From a checkpoint of a small transformer trained on Wikipedia: width 256, normalized queries and keys.
Each number is 128 + 24 x the weight over the matrix's rms, rounded and kept within 0 to 255. Layers, rows and columns count from 0. Numbers have three digits each.

# layer 5 attention value, 256x256, rms 0.148, rows 43-85, columns 0-63
071079126146124113148147162157139111086127107108177139138127130095103149120114133075132159168093128142090160150110144143151139125100117154161133150187148098079098194151104087086118115094175115
150120099133137150135152152116147185135118149133101125092123121110130136142154185145147125137136105133139127129127110115158101069176078161139113118099124136156067145098135121111148154120107114
140074184162137161126098110101144159163123088145081126170105118178116149155109174081115114143112153150121122129173089122114157084108089120103125142152169131044098132144105109128119170134146143
119115148109125101109109172123115076148127130163122098108127144108090164124105107150134098125119147124123145147132109117104092180096151163145117123111163142115134159150122193095119107143102172
127154123128164146105083165111133081143135098143151124075144146135099113132118138118179133091122094094186126131097118106069132148110083129080157118113130134165171148132102148138113163136183147
157121107121198158142169147105136183080184140134131104138103175148160131117122132114134171151172151078136123118160103126119109166147122174143098150106123087081120109166076172097119093147115156
127128095127164134091123130156121096102104104143134112138156117097084132137169143137134113145123155187090086100129154120166142145096116119118122132110141136096141121150155129095129104076188116
119105076097144137139150164148152114075137111121156139136125166153112139129112152138091124150123100165149151139149100134109105126097084121116183155162117145179138135128140136122140094106091156
112134093126127085120118122105141114115151081122111105126129177064100159161143139117115154118139106144116140114199090158061123156122137138094123131136161127154116128114095152118124140131118123
146157090162113131102108107137140091122122139116170128079155075109144066084090111171145127141151132115148110107133139130141140139122148119143139059124129140117059132100106127132107120141127146
126104136117079146121123134112133145144122079106103123135107102158096117166107111115126133116109112157153095113157101131123101162035111075131091087138154144132108071093132159104156145108125115
138138126173157090167130172140163158107115131138117139126120095127143172104130105147099167115105101086148120136140137115120148130094106142154153133119112132133176066098125104130112104126103137
154132133177129170150099134142160138104112105109159136128141167147123129161134128136136137098101125148096112143086127090146130136134110144141099111118109105124174138128104114143121166094163152
132127165145096116132159153165094129153151134117106137160124111129131143154134163126097150115153179124139079124147150103140140100128127124091135126154065118098120128145094119179159156140145166
083123147099090091148131107138119165110136100141112149146128157135173164132161093120140090113116118122167095084122147093135103207124101074139111123168150124146154116139072132117131116158099129
093141116148109097129127095131149107148164126162158144129107134140133144155140068155120151091096109140076128117149127087161174144110132162116141071123126155120133130131112094098140141149087139
124156151141079172125080108132105165150146144144117108116146106131109101140103124119124121072121103121124145108184115090095162175129107182147110147179120088123115096159141152144138116124138131
145127125154141158123100168095115139111095125169123091119066122108101125150127129148133112112149141118135116155149127115117153171115105144184178136072088091150107098099107151140118169120113113
130117123154143100165124118148099170126113130170127112130120145115127106174140109113132098141125147174165071092166108106115111156114180149126145098124112125176102147083114124164171074111139127
118135167108102133099146146138131146096142125184132155136147161144160126107124128159141090080146102091140123109153094158113134164181136104089141139105119164108148089139104067088123104118132058
109102109178139168126093108103084121135123097098122136132095124161135177107124153156122139152090085151152127141144127140122116096109132126131142129111144140068081137154091165135150118075087151
134100099120142129108119136116101095080138091140113138171121139129131143115130135105100100081152106116111133109158076151148125109112134140106150091081146103111141139100117155159123157117131086
089117128156159118104153112139168152097091135149130127118137173132128119115100109136128145093154179138149145130125105138113111191155158147158189113073145109101092113110159141097118131128107131
084098103128111129110147134139137110117144100124129154137109109130181099124099127170110121121133156101090087089112130125145141066130072115122112101183090148146140165114135106147179120164109136
107150135128131152158140119162103124162109070104134148120142159180151126148155136135113115146108124100141115124106166113124128058141140145144131131074104157128180163149124150141090138099100123
116141149127139075085140118141196150132146106145132168152094092091135145095074182130153168090115134142133097093161100110099139148080103126111119118088106123164158109136129151161148084151129200
112146137119132158120143147137126149090112117148091107144145131152127074136098095130086127154177132147117091120071099147134112073182099114145154147126134148082148135138138139163106124113123120
109127107150106086159166141099112149165137094091114119115126190152142142100135159091102143165095093119160103085144108165128119132141151135066146184158110107101113121140085100095122099127128128
138120159097076114090129090125120071148133136113115134162128150147088103093137139127093104129162157129090160138171141121148137160158132153125140086117140155141119112094131119057097157129114128
129116098136082119163141120114124188163104131150135126147097091155097091091106122107144077120148116158133136125155086157127181126165154133151095115140095090107117159089134112160153147113140113
116127100127144123150081135108085115161150117107116134106120158159124130053135138112168088141088163089089117148122111129128166133127151125103103163144174115135124125152150062091109138107120125
197099121135126125140134115144196115185119142130153115114147146073142110137154099109122116128161145120131130158146114173134109113141110119102129174119152154125134166132146093074132120169145110
164152146091085116149106140103107106091128152089096106091146134125103090117132134108101160165101095091130104171134131104131136103157140168171107146181154117130115125153153098130065116098108161
124158124102104062160131176119096111119068099121137111154127098141092147163090152134121105138117145119124176153159083162128084143094121129149140086096129083133141120133123092107094176134151121
162113135165066172158139108115129190117121130098152127115132100071120068134109132139162118138138130149129154127112149128116154107125084118162090119119087153113114105136128145138135106165143172
124127106184112101130158132105147140129085112114103116119063064150109148085153144144102124148116081147134159086143138159139143138145132063126119130078135122182191144120103093162103107163134107
124130126157095118076141117130115126098149141112111131139126136126055089173095104121130130149110150193122154116118122123153119112104071103150144133109159125137144173122168175138114152154127107
182107130090148134118086120157184107146081090144146157145085093097120167130108118156139140156129144148165099105138148176174144126112116129109113128050136121111125144152169142134119105139115166
113087142115169139135138148121097164137149137148089135120169104170166096112156153141125160122182112117161092067118122118119112113122158117102113151176142153103110120132111102097120141099145130
091146166112135128116132162124172101096123118134146147146096073100127101107145084136141137178153122138141084115139103125133122125108173128113119118081107119140142113125118129090125111106135162
152121118115114095121139161108155186122113117153133168124099102141125125142105098185132118083151110122137138128142147163053097210124158102138122122120150152084141133124133119102155109131142141
094132162105130127121138096141141121124163136139142110105138097150135106172127138128134122118131108132141102166086115100128126154149153155149137148122117133128153123159148157106103147113096162
111127124125113179122130152113134109127112154135124121103143102147131121098147110121126139113138084136116101094163169119081140146105142093111101152111170128153146139121123147123147144133117105
# layer 5 attention output (transposed), 256x256, rms 0.137, rows 43-85, columns 0-63
093132145130126098176150128090167103121148155114156108129133132117150156124112136110140106163130125176124147116111122121120118109074144124158109134171185093083076152114121126119136124077118073
112144072127152121087125106144123141144101142119125155134173094105103077149118122116135149116137097134208167186137125128134070113154111124126107125127122113089098153131131067092137112113080092
162146159166154142141117124142176112139097108143135127126103169219120088153113110051131132135131151151151118098143132109163097112096120110164175114135161094070149200166133128099112167103111091
081130144113111156153127103110089116120123162126140129117142128128106109127073128119194115121137092132113165181146143148122122197114113146107130109124120119133202176143132189112090130136143161
148150146140167185134037108129118126132143140123041128111139137111089109129089113125144140107101126190124135136138127092091143139105101146104173125111171167123085193137100188094165173166157143
137136090100119114132139141113128116145130137086127133118075143124104164188128109140119164098119153116109166137138094150142110162163131105110119139124105141111112127166162180092144160142135085
141100112127147154154110131111092107093107131135120125167184140158101119128104129125090144129149144094106094097134166135155141165134088133107122151092116119064090134147151159128154092115153120
093159123126141134142123132123142139139145123169121158135097166147125144130148141126128151150159145178119146117115095140153148131109119093134171139125120129155139092133138135137132089098068115
102141124170153080110107120063119130100145099142093165143121141133077112172174138154087120122114151109102152132175085169096101194117088138073156107109149153158133122135113092113061132113160085
105147084126091160100115125119154098143150102106133141014136116087159066136128152144122166138125181081140126171138146129135125115113127112112149109080144103151097112089116073124161152104121166
115098134126110155123105158151181113102124084132100117167089080131097119151126098139089126081090137131095095140165167121105106140131138155138123155111129153116126091116164148113136142085088105
136145087123134133176119133130218146142116191116108136125130128150157129084100112127129143165131098164127156127143144103145169148144071143128107139103143139139152130094125074109099081127138117
138149093140129133131121106133139147093138180156101155137135146137164099151116137145145125116092148118125140115123131071109132141157142150121105089131131095126131187085122089118124164102084149
103122148119140130111159152148148121126146155121137116210141117155133116128086123136177125145186101142161111146139152186139119132135140133080108093169122088080164163146132101126163175098145152
130136150141116133149163120090074138128173132151119151148151128145112119156145115083080096093123075143133143124159182115139169166138127123121092148159161141166142148158153127104154132128088092
122130140104187119108136172136173129106158083168112146113110126154137145144140120122168145105101104148131186139147116070160165146130138147148122098162157109066200116113158151117112153143091141
124146174147140112112134130156115144135122174116147103090168153136135122159163124064088100095143113143116160139153133133114126192117081157126137118180118123100106103136143140120101187092124077
114055155122097108139173158103103100147122151126182093126123119096143124180104105141116135115078131113111122151110100127141127171162114168134160096079140122124071106097086101105135159134098155
130096096128130123146190087122089124059099088123151161135132174111161169155102093114104077138122121092149137126130093080094107118139148109146135077088152150165110147115149112169116127097163162
129124130073166136140118157140102150146160153171163113129124138123174117132097115152180129116124134104155075110138138126125135156173138128125153088147091160129127125122165099084108154138125131
124083094168082145164129131107109185129129085104172136145140126135146142149127162143104138140124135166121125153116112130124088104123142158122111141135106101081129123159108156088160150100142138
141128121116081134112109108151147077111127132118096107108123121128136066094103088133108155149134157110095146095099130132136100216111118149134098133145112105159128164125122112102121107111088122
143147118124139122105103099168122088118098143144121104171151175100150113131133110097136107195145164130166137177139134154132124122154114208088154117133106102135117103145108141116091137083109169
096143074141110138128127095086100098118116100182125185120100088151100107116134122135134181111106102096106155148137144114110163131130135116100097077126115125141169138139157094122136100105154114
144137108118136135114120104131176111132131164119131125134120125119151110164145117126128082074161132157176130144145115171174112120098156108130144147149121172120145104109113148136072124142135124
124140069157091091125117153149145084139115120129143155124146127123036151100091128173135196096131153172128161158130105124161153127120138147144126091093138091108151140104096144137108131090155114
081145101147115183087145134129126075123161164159113132091125163157142112102152100127091113161129146134162088088117181198097136089137143111149149158137118125156128158073107143150141142102101100
138114120145180138110143083095126124147207087170115152133126148099118119131149127148144155092128160148151116157130142134126092123107158108110085149132161106087110108136086122119111103118092108
167150133142083107102138140117166102116116133098142099110173175149106114123112153096179109113109129111140127168107135113145134102141125164122121137136103140118072106180176135088115124123137133
131120108159137125091128148132111115152085060162105110143142122145125151138116114130134137138092159114179154109141109107140107105089112116107096105117152182114143160126106148101151099093126105
143102127132125162124148145117179124155138126132054096116162125168137122153134139153148123144115131139111109102145143158158137158114155069125190104180097152134148170149123077114091151096127141
128110117110135124144124127130168143154141150099098156143126132130183156147135134093088143139142153114150137114143181099154160066101129132099131116135130097151115108165141092130156166156082142
086161115133105136168099102142155124112133096128107138118222106141125091101108153114096124123138102115156133112098089147075129137097156113163140139172101090112158129069132180154113123168126160
122104107127142157121144164116148130096085160138126155155165139141134145138130129130131110114145098127143144164104156144097127147170166127135139138127127113092092116137121158120149107116142119
109106167103087162139166135127164123114100159133196100136141120109128108092118131128119138140152122109130092154117152096094145131101125120171137095077095075133112131134130171153142113142119147
192133114116149092156105159109129142138090144138170125169171114075130165097099133130088146132123141135114161121134085153133138105123120104114118116147110133149103120138113129124182087126117095
149163121147053156124121121168118145107066093110133113105124121122090100129168131139111145106140131174063138122140086164170142097115135100154091130119139130163142161132134137129121136068149076
128097140170095087107133087137113168128108143080114142181120154094081138113133144133158131141155159180119105177103130115152135143120145108076123141136165145119151124135136129114145108141135107
089158157156161113120130149077142135131128100160108146109138151165153141150116142105191106119124135106113091079153119098142142167123120084121132141147149112130141141150139112122121158120142126
079120125133144134152160153159146147104151119135100104090136113146134123124108104151115139124146114098112156131112146109156082142091130136095140143162099130092122128193148124120144166115086150
114121112104133084114159141125173157108120126141139133138120162100121163101157125149120172128124169090147149173118158101122155132166078164136162111069107107098125120148117109119116133146161102
109136153139088129114137144131117089099137114118150172088085105134097140143143123088139140157176101116092114098101133133105162118158155150127147109128142135068139138091122126113125121117085105
151104157127112120123116130130146100128172124110118134135150145130124151127160134125096131159113170099132092126100100122149137117133111124143093138166151116125101132127151108144138137156103155
# layer 5 attention query, 256x256, rms 0.143, rows 64-127, columns 0-63
108111152141142153130158140099142103087131125139137075139138108107151133127160144119132108145130134128145150093148136101111111142098122119156123117106143130129130110108114088133136126136147096
127117122105131147126082080128189104137147149119102130148171111135137136159134146121126106115114125124159140091132150165162129157141131131128146098127105159134148143127104107145112125157114168
115108107123139155122133154142088122132146157130157118114116117106144129120115129112103150137157145117127131140133116158132098138165108125123111141117137124130135165130138170165137159124143130
138144113118148103099105134132140099120109146148129148131111145098126117131102146123152135152102134113125120138153128128134115112128122119116116125120117147106131123127103092163167090139140149
109117156138105139117158114117111141104150134122139120138114145132125130127124120104111111102125102122150166118124131133113119110108113106105121124127127109119113122146137144139108139129120122
121101130102169144134126167124124123109147149127155073162139109100149146134116142169123140111166140159141112145110139144098135115119135140118170135112137115158165123127128134098140149150137095
127174142125118114097135138119113110115105133118112128120132125127150139135112098154130134125111119128132120123123111103116110129194104110130139146155140102130120115110107119121144105110133132
145114114110140123142123122144164157139126138112093139145164120112156136117133134165125116131133117113139143117126099160115106153119174178129145098131124134152132121118151132118127116138089137
139132133119133128138131147122100143122166124154143148124092138118076145080101143135153107156136097145122124141131127110135153119100123111135129103117141139100109115116110136114113128125114128
117135146127139145100149153142102112139148108106116088129139120121118135146131125127122114110119131147131121139140127109101184093129116112177103126120157082174111139125121147125144096128171105
111142112095158142160112138112155149108157139137161142130135149109177151127138103131120155123165135156158126173137150094157089129153108119148141174162153147092127141146108115110111127130141142
142151133161133085113159115140101142134119153099133111095111158122131126113097119127136126141096117098114106128128117140141132128141125118143098120090139140132154127133124117126138112116136130
110107122153135164120151153100146138132124120136175115088112144131087162118100155119144109108126102162142146119114102104094114137119116134108120134142137120134151141138122135149150135101150090
102094117114119109094154131139110118090179096121125104155097116125147141138111160137145125146127159111086128109118168137129137112076122149162142123121144122129122150161144132136155112162158133
130151143140150150176147077118155129137069123125133152145139103140131115096143148154117136117127082104134144148119116099144135147124132128094119127171096103131093136114146115128141187135117111
120133113158122101081096134092152137135072136100140128130139103129139158166124135118135126111109155158131136112147124129126111148138118132120108162153131139107155135151125130129139127134140122
130148148112122141106118130125096126155159100153134116115155121108109130149129113142091150128123130153122112129135126133105131142130094137139108135148123143133099114138140117129111154104100115
135123142078136094128175131109100167124178148145159142131085130116143135069110157147147145126129117110126121143119104123113180129134099117132124107131117116163154129151137101124096184137151118
116144115134155099143161121127121112122148127142120127157129144120111184125127156135128113113152134139165125150094153118097117100107145130096142065091132117118142132152125136126135104078187137
135155146079109112115176085123108108135087165114127116152096158124115085122128151120135107129116125128102114150120126110144140144143138140120112126142137134110112157113139122107149096086130129
135165110165158163123141162126167109142121105106116101115128145144111118123120151114145096139115109134109115169140131147120140151115147141109132119124089131138100136139168147163110104144156170
080130175117118127085120131138167133098082107119122120131119091134099108131160133181127142153188094162155092159128122095150077129139097151116120128159149099105113122139123141119151125103155116
119161140106160150129155168067096102138117118071116144114141135132130127127115093156156112178139135107124183121148133155158114110135105131135136135126120127171122117133109069160070138132147096
129079111149115115113146124121146074092216178130126091166116134099139171136100048091147107137133147088082122094182128100176200077152171132157090154173159142103152108137104126148136093107086184
141146107102119154126080133123141123173179168182111143110135131116133108194113105091109136119107115137159109134117135145122084119126164143169158124079113186116124074133151128151091106167112134
116093124128111167079141111174128141107099121083137191189148128120124108129141117151137104130102154106072143123145149086122111112128073097166124136136132160137100109118182130139068090165098125
137170118091135081193092150140134150109072130154133123128116114108113119123112115108099127146171117114130152123147099132132108134158118177115119139119145150123125124100168104119096119134109137
107148103124147119123130127165153138120097117145131158091120127135152108117110158132137096139115093108143136165152050114178146073153181157092147100138128170169102141139121132158138096199114132
125137141115103126101148106157169149108134132159127107188109144121120123121136141161102124141163123145065126116150132129111113144116084121099132157119101085124169138141129139141127088134123120
105180123150113117135155067125138137148126106103101098152119147144125134175122142092187135165155113159068125166107142134121085097122111142097115155119139159123113084155155145167111147152160095
141138120112153113169131150107149133131153151138097153101125100137136105066137098134141180087148118142135151126111121167097139085110147160072124089101151168126149125127112125128082098169165160
155141087115163129145129091136145136185120119141097152110143146103112102110098124094131120152140075121067109133100067100131136128154122138098149151125099108088110114096111168121075111126096139
081098121129123145112102189135104088167117135112097137123145092129077180120127138140135168132100144137095138124083092121140098182160101162147079104148128108172147131134141141120113175102125131
146145155091145117093122151138140118159100125168120125127148098146133149110102172107113196130159178116103127110118105178093127128132124141118142149146134176155103113118099115092102097081076092
110140127142150117125163092164140123135166126121132105144108092110134148152129129151138143175143151091146148108119096141126164138088135122165143153150138138094129114129143129139078141171116123
115125134131132158177169158172134161198167102116140133128138158119154122128136139109096115139122100121142149083132122112086113190137044123134148114154133118126119144099105131130150145114108104
131102155101151113148127173140142120096118111109105134107080123122124105162129148140122137110150130108177140167088153145121167152135146194131125134164143145074140133101149145074141082126114135
097115121092085116122140087142108145121173175102121133140099090136096096121136127125102070100126124111128105078129142128167086156136132147142087118076108123139160122104135140160113127116146092
128164120131103086159121098109215153136167131166117151179129106153143168137179087116146144158157157140164161110082155145167166110195101154135145147153074144086147092147120148053137143132147113
170129157049155128120112108119152138089112132145137144124113148096145118116106114139112107139131099116107105121127084095079182191105090150128142151162171165122102163104149129103107145140118120
088098167129125104152146124141140119099111157122130133135125154114113147126119095130123106126154121101141116108068136107134082118094138103169114137124149166128152104114142065125172107143150112
150127095142157157124091114109148142131095144102166124064120113141167103136106124095111153146154166138089113128178170161078107108160109157100139100177103098178192124105131175095119106111160097
130117126140115110111130139134119109172130114111162139104105108150136108197119095121077115135108179103119104167133148135149081085151113104090122120213095112147145131111085182084161111145108150
119190131141089098161131155160123093119123171095159105153135141121146114139133126104089165139138114176136125108139159119162165098144095128173146169118113114146164105112090113135189103154069109
138166105137124137145177129169165149167090149085116143164127116134137154106159115081125118122136147118165121100176169193130122108130116126114101135105095112148148104086089119149118138115111173
077142103178113088160163139133130116120146177157138087160120152172110122123065100146127126135130132143143107158154103117121122188155113178186132162137105148129131129121113120122102094092127138
123095093158122128113113136167213101148122111128174095147121132107123142178123134136140151132165127108126137145120128149107099108077090176192126088066164159115098128144120158115159159187161129
185158169122142101111140128160103177112134140001145148146139101140140133160107079096120148127143112122144159172196136163140145139168125137137130151131110169170125176168110185125122099164112121
131087091137101096167124124120162148122154122136164153146140081100139099097142152138090129143132098131096106092126112096109141134083128101112115091085085154145194124122109154125132123151115173
121121104092137138089148236106169083117143119101122152097097154076102189186123150131128211115117119134113175127138132116081154131166144130123103148166108150123129137148088179138106130106135162
163154125087173103123138129196148060164134130138144128111104147156103136128087103098143123124104162098112133123114163162160148084158104106156121079138138119121111129130166119124111126113142110
158147146133125132135140094145116181103131146049102173135091099114101171154086070190098134146152133124134111136134113104148155116076134104118138122137129109098156163112120132128148175084134125
140157123138148172105152138152179106135160121169126110153100131128112145093092135134142126160078122122100126171081112110089110165135090133165155118102169089151140087148145128108144080074117138
102137102143135104113124100148154096096130159095136112165153086105197161181110135115109093121136171127156066161092143133096095109152105132103139110085139156155148104089144088096087115108095163
136079172139116157120151106124135163142128095074145127063112146118105127143111133164156113161122125159101153103138128082101079103086164150149121111127124103126110134140132131165106106098091170
105127139144182133110117132148148083190128164161151154129118164128135118135104141145098140114178081125078124114123145135134105174127144152116103107128125116147164181136085116128120175180089136
092125159140110122144132120109122119126105126192153109099126154160124097100137141066159128098101126162133142109114103119085133164161149161126114111134151137094101126198117142181115129116092146
138107112123120132090122071162136167149129158133135089119163157189100122108133138151151165115111153108117117147107131123102127160129142113158059072091175111114131118137165122110098094171050135
157163093104142067083150138159082107106097059158150157087185117143120120130140122083128146124148099139077121118142126156116139141130111119125127141160132156136111125123136132125139119091140096
157140072129171104153133139124098166123171168109141108139126163107079137189120103107106130112149096166103148142134127104129162120146119159110100158194139147084141104143103134089159131135083108
095159137144137123111125125132105098138176134155158095085177124136144135086168115164140162135106160154142123144127126119129125126143130107102138177136136138094134169129144121154105161145159055
094093108132132143101123118146116068113129208098151112150089170108121136150150158140163118109122166093126116134130131171140128170128115129156155113093143143136084115088129146108176182095155106
133127118083143147113135116109120144143128105110116148102132118084120174149149131119130157139101155141114146136104121077107111178129125147197134166112161125140149117153083143104138105110121129
124133128110143172158186094106137163129112118128110118177159095130173155136118108127148084142130082108154123127121163147127119082146150143154093152130122099173099182151156160157106142126144154
# layer 5 attention key, 256x256, rms 0.14, rows 64-127, columns 0-63
143127148135089118095142119133151124148099159125107136140112153096140132119134089130146143134153147148086137106123135125154162127129116141138146133135086141118108117123121134130134075076122161
109146125155146130079145127136138145136098113117132134098120132108155148144136145137108148142111127111126149118117119128135132116117125146142116091107117102103116127137118144168144145122168134
130161160112145122120110117123123121119139135105133148126117112145155176117119138121127104109147172098128117136121125115124156075153135133119127168120112116156119136121115145103116122127134153
126117104148100125148174112133157082112098146129113099165119123115109148148127152145158125147128138130137145114104132120151149114130145142153131144167122159105115146116110151142160143108122164
122132148115133084155127098106122102158124093130113082136115157106120115132153111127139114123110116143111103131133121147131107122134106113144124152144116109134112099132133146105078154132118121
134163152084147161114127132130119145119145114120129119118130108145172154109154141119087125114126131144145097138130136135080141088144138136092109133089132120127121128142146137084122163101140096
150102104134141146129130102164145149129118145127134121127160110150125169110166140188162133141124149098182123116150147169166104129149130155116146140133167145127114121148119121131144135112124134
114128146109114154157108176118098140080138113150168149121145099154140129104125132104109148099129107117125162125134120130136117110076117109128136130140150081131126101137156141115141154164136114
106114135131178108133094168122110156098128128105127160122142132131098114095131095135096168128126072146123135123152118114087106119122096108124160125112079131155134114140171115133109120072140111
149149124107106117159142106130135132131129101145104113131137135117127152120130143124113142106123113148111128097110108123144139129157102099151113119140125175103146120127132149151126143133157104
114141117116129180126142149104150119143126104119137151105138106166164138116166146133116111107147121147144163168123130126116135115135141148121089135129135140128121131132089100140144174130107137
143101187120110095165139131123123168098105145092161145105116131140107109118123120152119140161124121109094117127118139127157142147101110128133136128131108111137121108137161109132099129121130167
142118176145133140104139136094120144128117168168136150108136113144103132122115121095123114106122109149101107125127149098090127103101126126142116108119117128139107135136122153131122136164090111
126129137123131126118157107116133102142137144115097103162090099126153166148126146133132142109141145124132140153115165126094125097165101129138133132097114113123166118132123140106171119142130158
147163115123139154155078127123190124150112145111176118138109121121125111124136132109120144139149124137138117155148077107167109166127123112119108128139131138134095117101169119116113175160103134
112131120133134149093168110123145120131143167134113138148117081089135161141140159099137110134124133140102113129166147127133148132125149180133109107131122145116119117129110143135123136137119148
135109134135135118120190110161098186115126101129122107156158101133125127116131113149145121157159124102163116097133125136126121151116093134191137126146120096118107109147170115123097118118119107
154125159114154153108152133145118159148159105148120131135136115130104121134158136148141150154116111132099162139103148163110165142088103163145132107166124115159131132125147100147089139094166129
134134141125120113173145112135131174166143126152100105149123124127129118121131146128132093107148122110145128072117144152092155082159154150130148104126126109133099138150123142112124098128142124
140109118167139127151092106109131118148080132119101110149104154116117100124152108145164103135124138155136117086105090081161110127166118147097125131145103118129097131109117096122137116105105173
112136132158168155132158169107152121148103128107114150121127163077108122148130109107086126110100133161144135132150094129131134106151111130105137126111100128106117122124130157176110142124128095
136118169126139148113127157129095134090119156099153172126129059096147187133170155144120138147141107124148078153108110151120117109109092142144147162158151120155151121128162139118129110130123159
141166126181145131116146129115116140123100128128125129121132103163085127124114139104117156103124126111104161145131137139142094098128119165142111152154106151142137077067087117132103076163174167
105144162150111106146159111107111114111138127143188114136115157121148117103142180086088149097154071116109146147153113123115122068139111154183141144147139127130148102130104167152135122137091104
125123112139151132090113160062096097159148138165117163112163143094148160159103151152060162103126154195134100161125106106108073175117111107100137099120168140122154140132136126165098142126102122
108092104094120155135175114175133209134115099106136126143102087134110094161122138141134139114099115119108140112120136091124099062148170125170128136111126138151161104139138126186095143166163102
126175138066132127118103156149115138096106134141132179105150115132135133120096106152178093153111095141160141128134156150111145094118119147130094109098114087115114122152126158115123160133116104
104115164110084144109096178157146166119116087103094169092142079156151120102143158167127147105130133086161134129137094107106166066146119102143143104159079133205139128151126089114097094130171128
141153104099170126138140143155099146109117096121094121132120153117174087106127154155091149166126101109142113147144107125098168146079129140116121116100108137140177129115136143108078119155110101
108137144125138165100139143130107146118076128162163111132132164174142106163160134108139135113178122127119114114122172138120145090110153095127112143088095122107096152097128153132115101119168109
134111132109139099143110132095113126113138129167138164111087115103109093109139134106135151122124153153131143130148105128113123112098102150078171160124134105098119180141145095100143127126183145
171136121108136123117153123162118066189123116135100135111105185131134098116107127110078122136099103151070112134115110104152107124126073098126161123149127072102143147131123144158171129128134162
140139182109158128121153125146113087125122128168119185097156136141153144150135161103158144177108123127181104183126113186154101152152103155127136127155134120149099102160157121169146107139115101
146165140073118080134105137201191159151148107164086101142095074170114089103145189116103116128185161130128091066106153096146098094130136184078098095111165121111177118150119098119133142140122124
131147119134105132131095120146142159123148124128114097178160114143137134163135105105121112148145180135164181124122105159166141129105125142110139105104134125156129133120094181134129128120141157
133125109157140094139162139139115081108130123136141128133130108103172182167134087149096122120080128096120121132101139125139103214120154161132159129137147144119113122134143086151121143081079111
132131169110116124136145162115124135116159132132152137115121077160134107147133135131132087109167128151172140159103104153135099121179153168171088074089129090160121155099119122118116133127125171
118120145169167113118135153127102089122177121114135205169169135136090091100098147063054110119132107146123095109137115111124173102134107139180069144152149102175168143112113141145097144126148092
135146136101105094130109112131145142124156109164102146187112111129124117149171133121112153186120124152097107115116179139142159135144116105119148172097128099173203107117147125139110127162103099
133105145154171090157114127129136101112153153108126119125140133080111106129123123143147146141089092121106096133096135125160068156101122111101175130107096177099076179143119129122162129156075097
157101180128124111142137145080076165122108151123104147115110164104101114116114128117163122141146103083088122128131161120129130127131111148153127107107123120168168099156150116135170109112116145
142148136108137120104095143141118105122120145101149085074101133144170112132099172121108161164164155097093152163109171160129143177130126130088160134155112135139173105128099146132163089128146104
123135128107079116155153113169194056174126124183118104190095125117110111155134080112103136147116125144085148144154126126108131115171125170150119142123149152114149120136107165067135119133136126
123147098152118128161123120108133063082124116135129103158156139128113142080137060130152143201170109172119109145124189078150099134152120139109118149135145144172117097100128137138162130126086116
093127109170089084166148072139114124138146144154163152108075161094141115104106144090153137152120070129168112103146106158110095054134132160176086104111108126190132129116123062120117107113113108
151148119161148140097146124156147097099115114152143140115128175104164104161123129119115148107128113097124198133154135151161101122144158191159165115123107173119120186079127161097092129068108109
125129128113118106150100145150135147109108103091157096135119133140157162131152146117163116146115160082128141132124147165154087150139126103126123137112140140122124148112108127127108153125164168
116091142147101154134135139159162208130142117113105143121112117122113120149152124096142131145126123134157133131118176119192160119123116142133095153131135146079098122146150111179166154107113134
167126134130099125151069099112167168157134096132147152126113147105132148073153090125105109094132124153140115150135100102135131123085073144133093117108074082128155107127134105119121161124099123
181131110099137065114099144087164075166113163118133155117103143121161142148130135160113136178140114136143153153129105128125140179094136173122161135124105099127119130149108142079109134124075139
123163099111152114084110101190150146105148144109113136123114127122099123098102112142104128106137163152141136143086121128144136117108178153134104121168155138073127099126111140148110157132092135
164183133158158098134108082142119161144153085080096165143121154151086147149100138083115141098158105193133144164133105127142183120148137128118109070140132119100171124117136150108109156125125108
142135080170127121114099153120095109119144131122105102112150177123120145111103138099100115157111129115119127172123115127088119147105105166136120113144137141117103110118132134136106133069120136
135161101127149180074149155126097106091118131107118117163136149091131124103126126114111131141125089106102117116141135148116104109082099137132141108136127155131164143133101160131123088134105090
138142178173161127109147140102154180077070122125103169114178093109130121142123134152110129129153142152146121094141121132139112168114129118154124130135078140149124138089155106144151126141090147
207112082122155180141083082153127116144125213107096128109151164070110085182159175124089146150184164128129121161147123145154104190091135111126134105143114139158130142152145132115126166138119139
136119158112173135163152121107116124091123138144139127144132166120119097114114164093149144092110142083127113089119096137110099171103146111144093121124150125095095107163109123147116161103139090
144099106101114136141108158136135103165130134176116136161160133117134118150141103132130161097095102142148134135133126124160117113144136111118125109092116142138111081095115117104167108114127121
119152102120112097102110153138128172138116081121117133109105116160171116160122130113116127111147101151131107128106135134137141147132117125118171125103144119124098107127077117091121138106124130
176110101145139122154101158142088099128130164112120111123102165125130121164123099108148155114126116129105112122169148098144170163058127174113110167142141126082139120123134133093147139087130107
142158136147123107134145109148070048150123131100139124100155122099132152125155086148130150078135109162125191125111085125130142149138074098140182141132099110134159115099136115162123155081145106
124155114141163111101130114173105103138140144149119138098142162094096154113091140115134147131109132150082081142123106084140131133070145095144103114125126094124161135145140129095112177145134119
156166147102129103083118113175191123142113140135127152141118146100106144136091108128108163156174136156142144143097130107117128149068159138108121094072151109097135141171149120161145105126117129
138139127152118169135167112119111134084139159118084167169157120177171104133139127107108091148133160141141118115123129070126114111131159114130113112154135134146128149121155146139130100138107144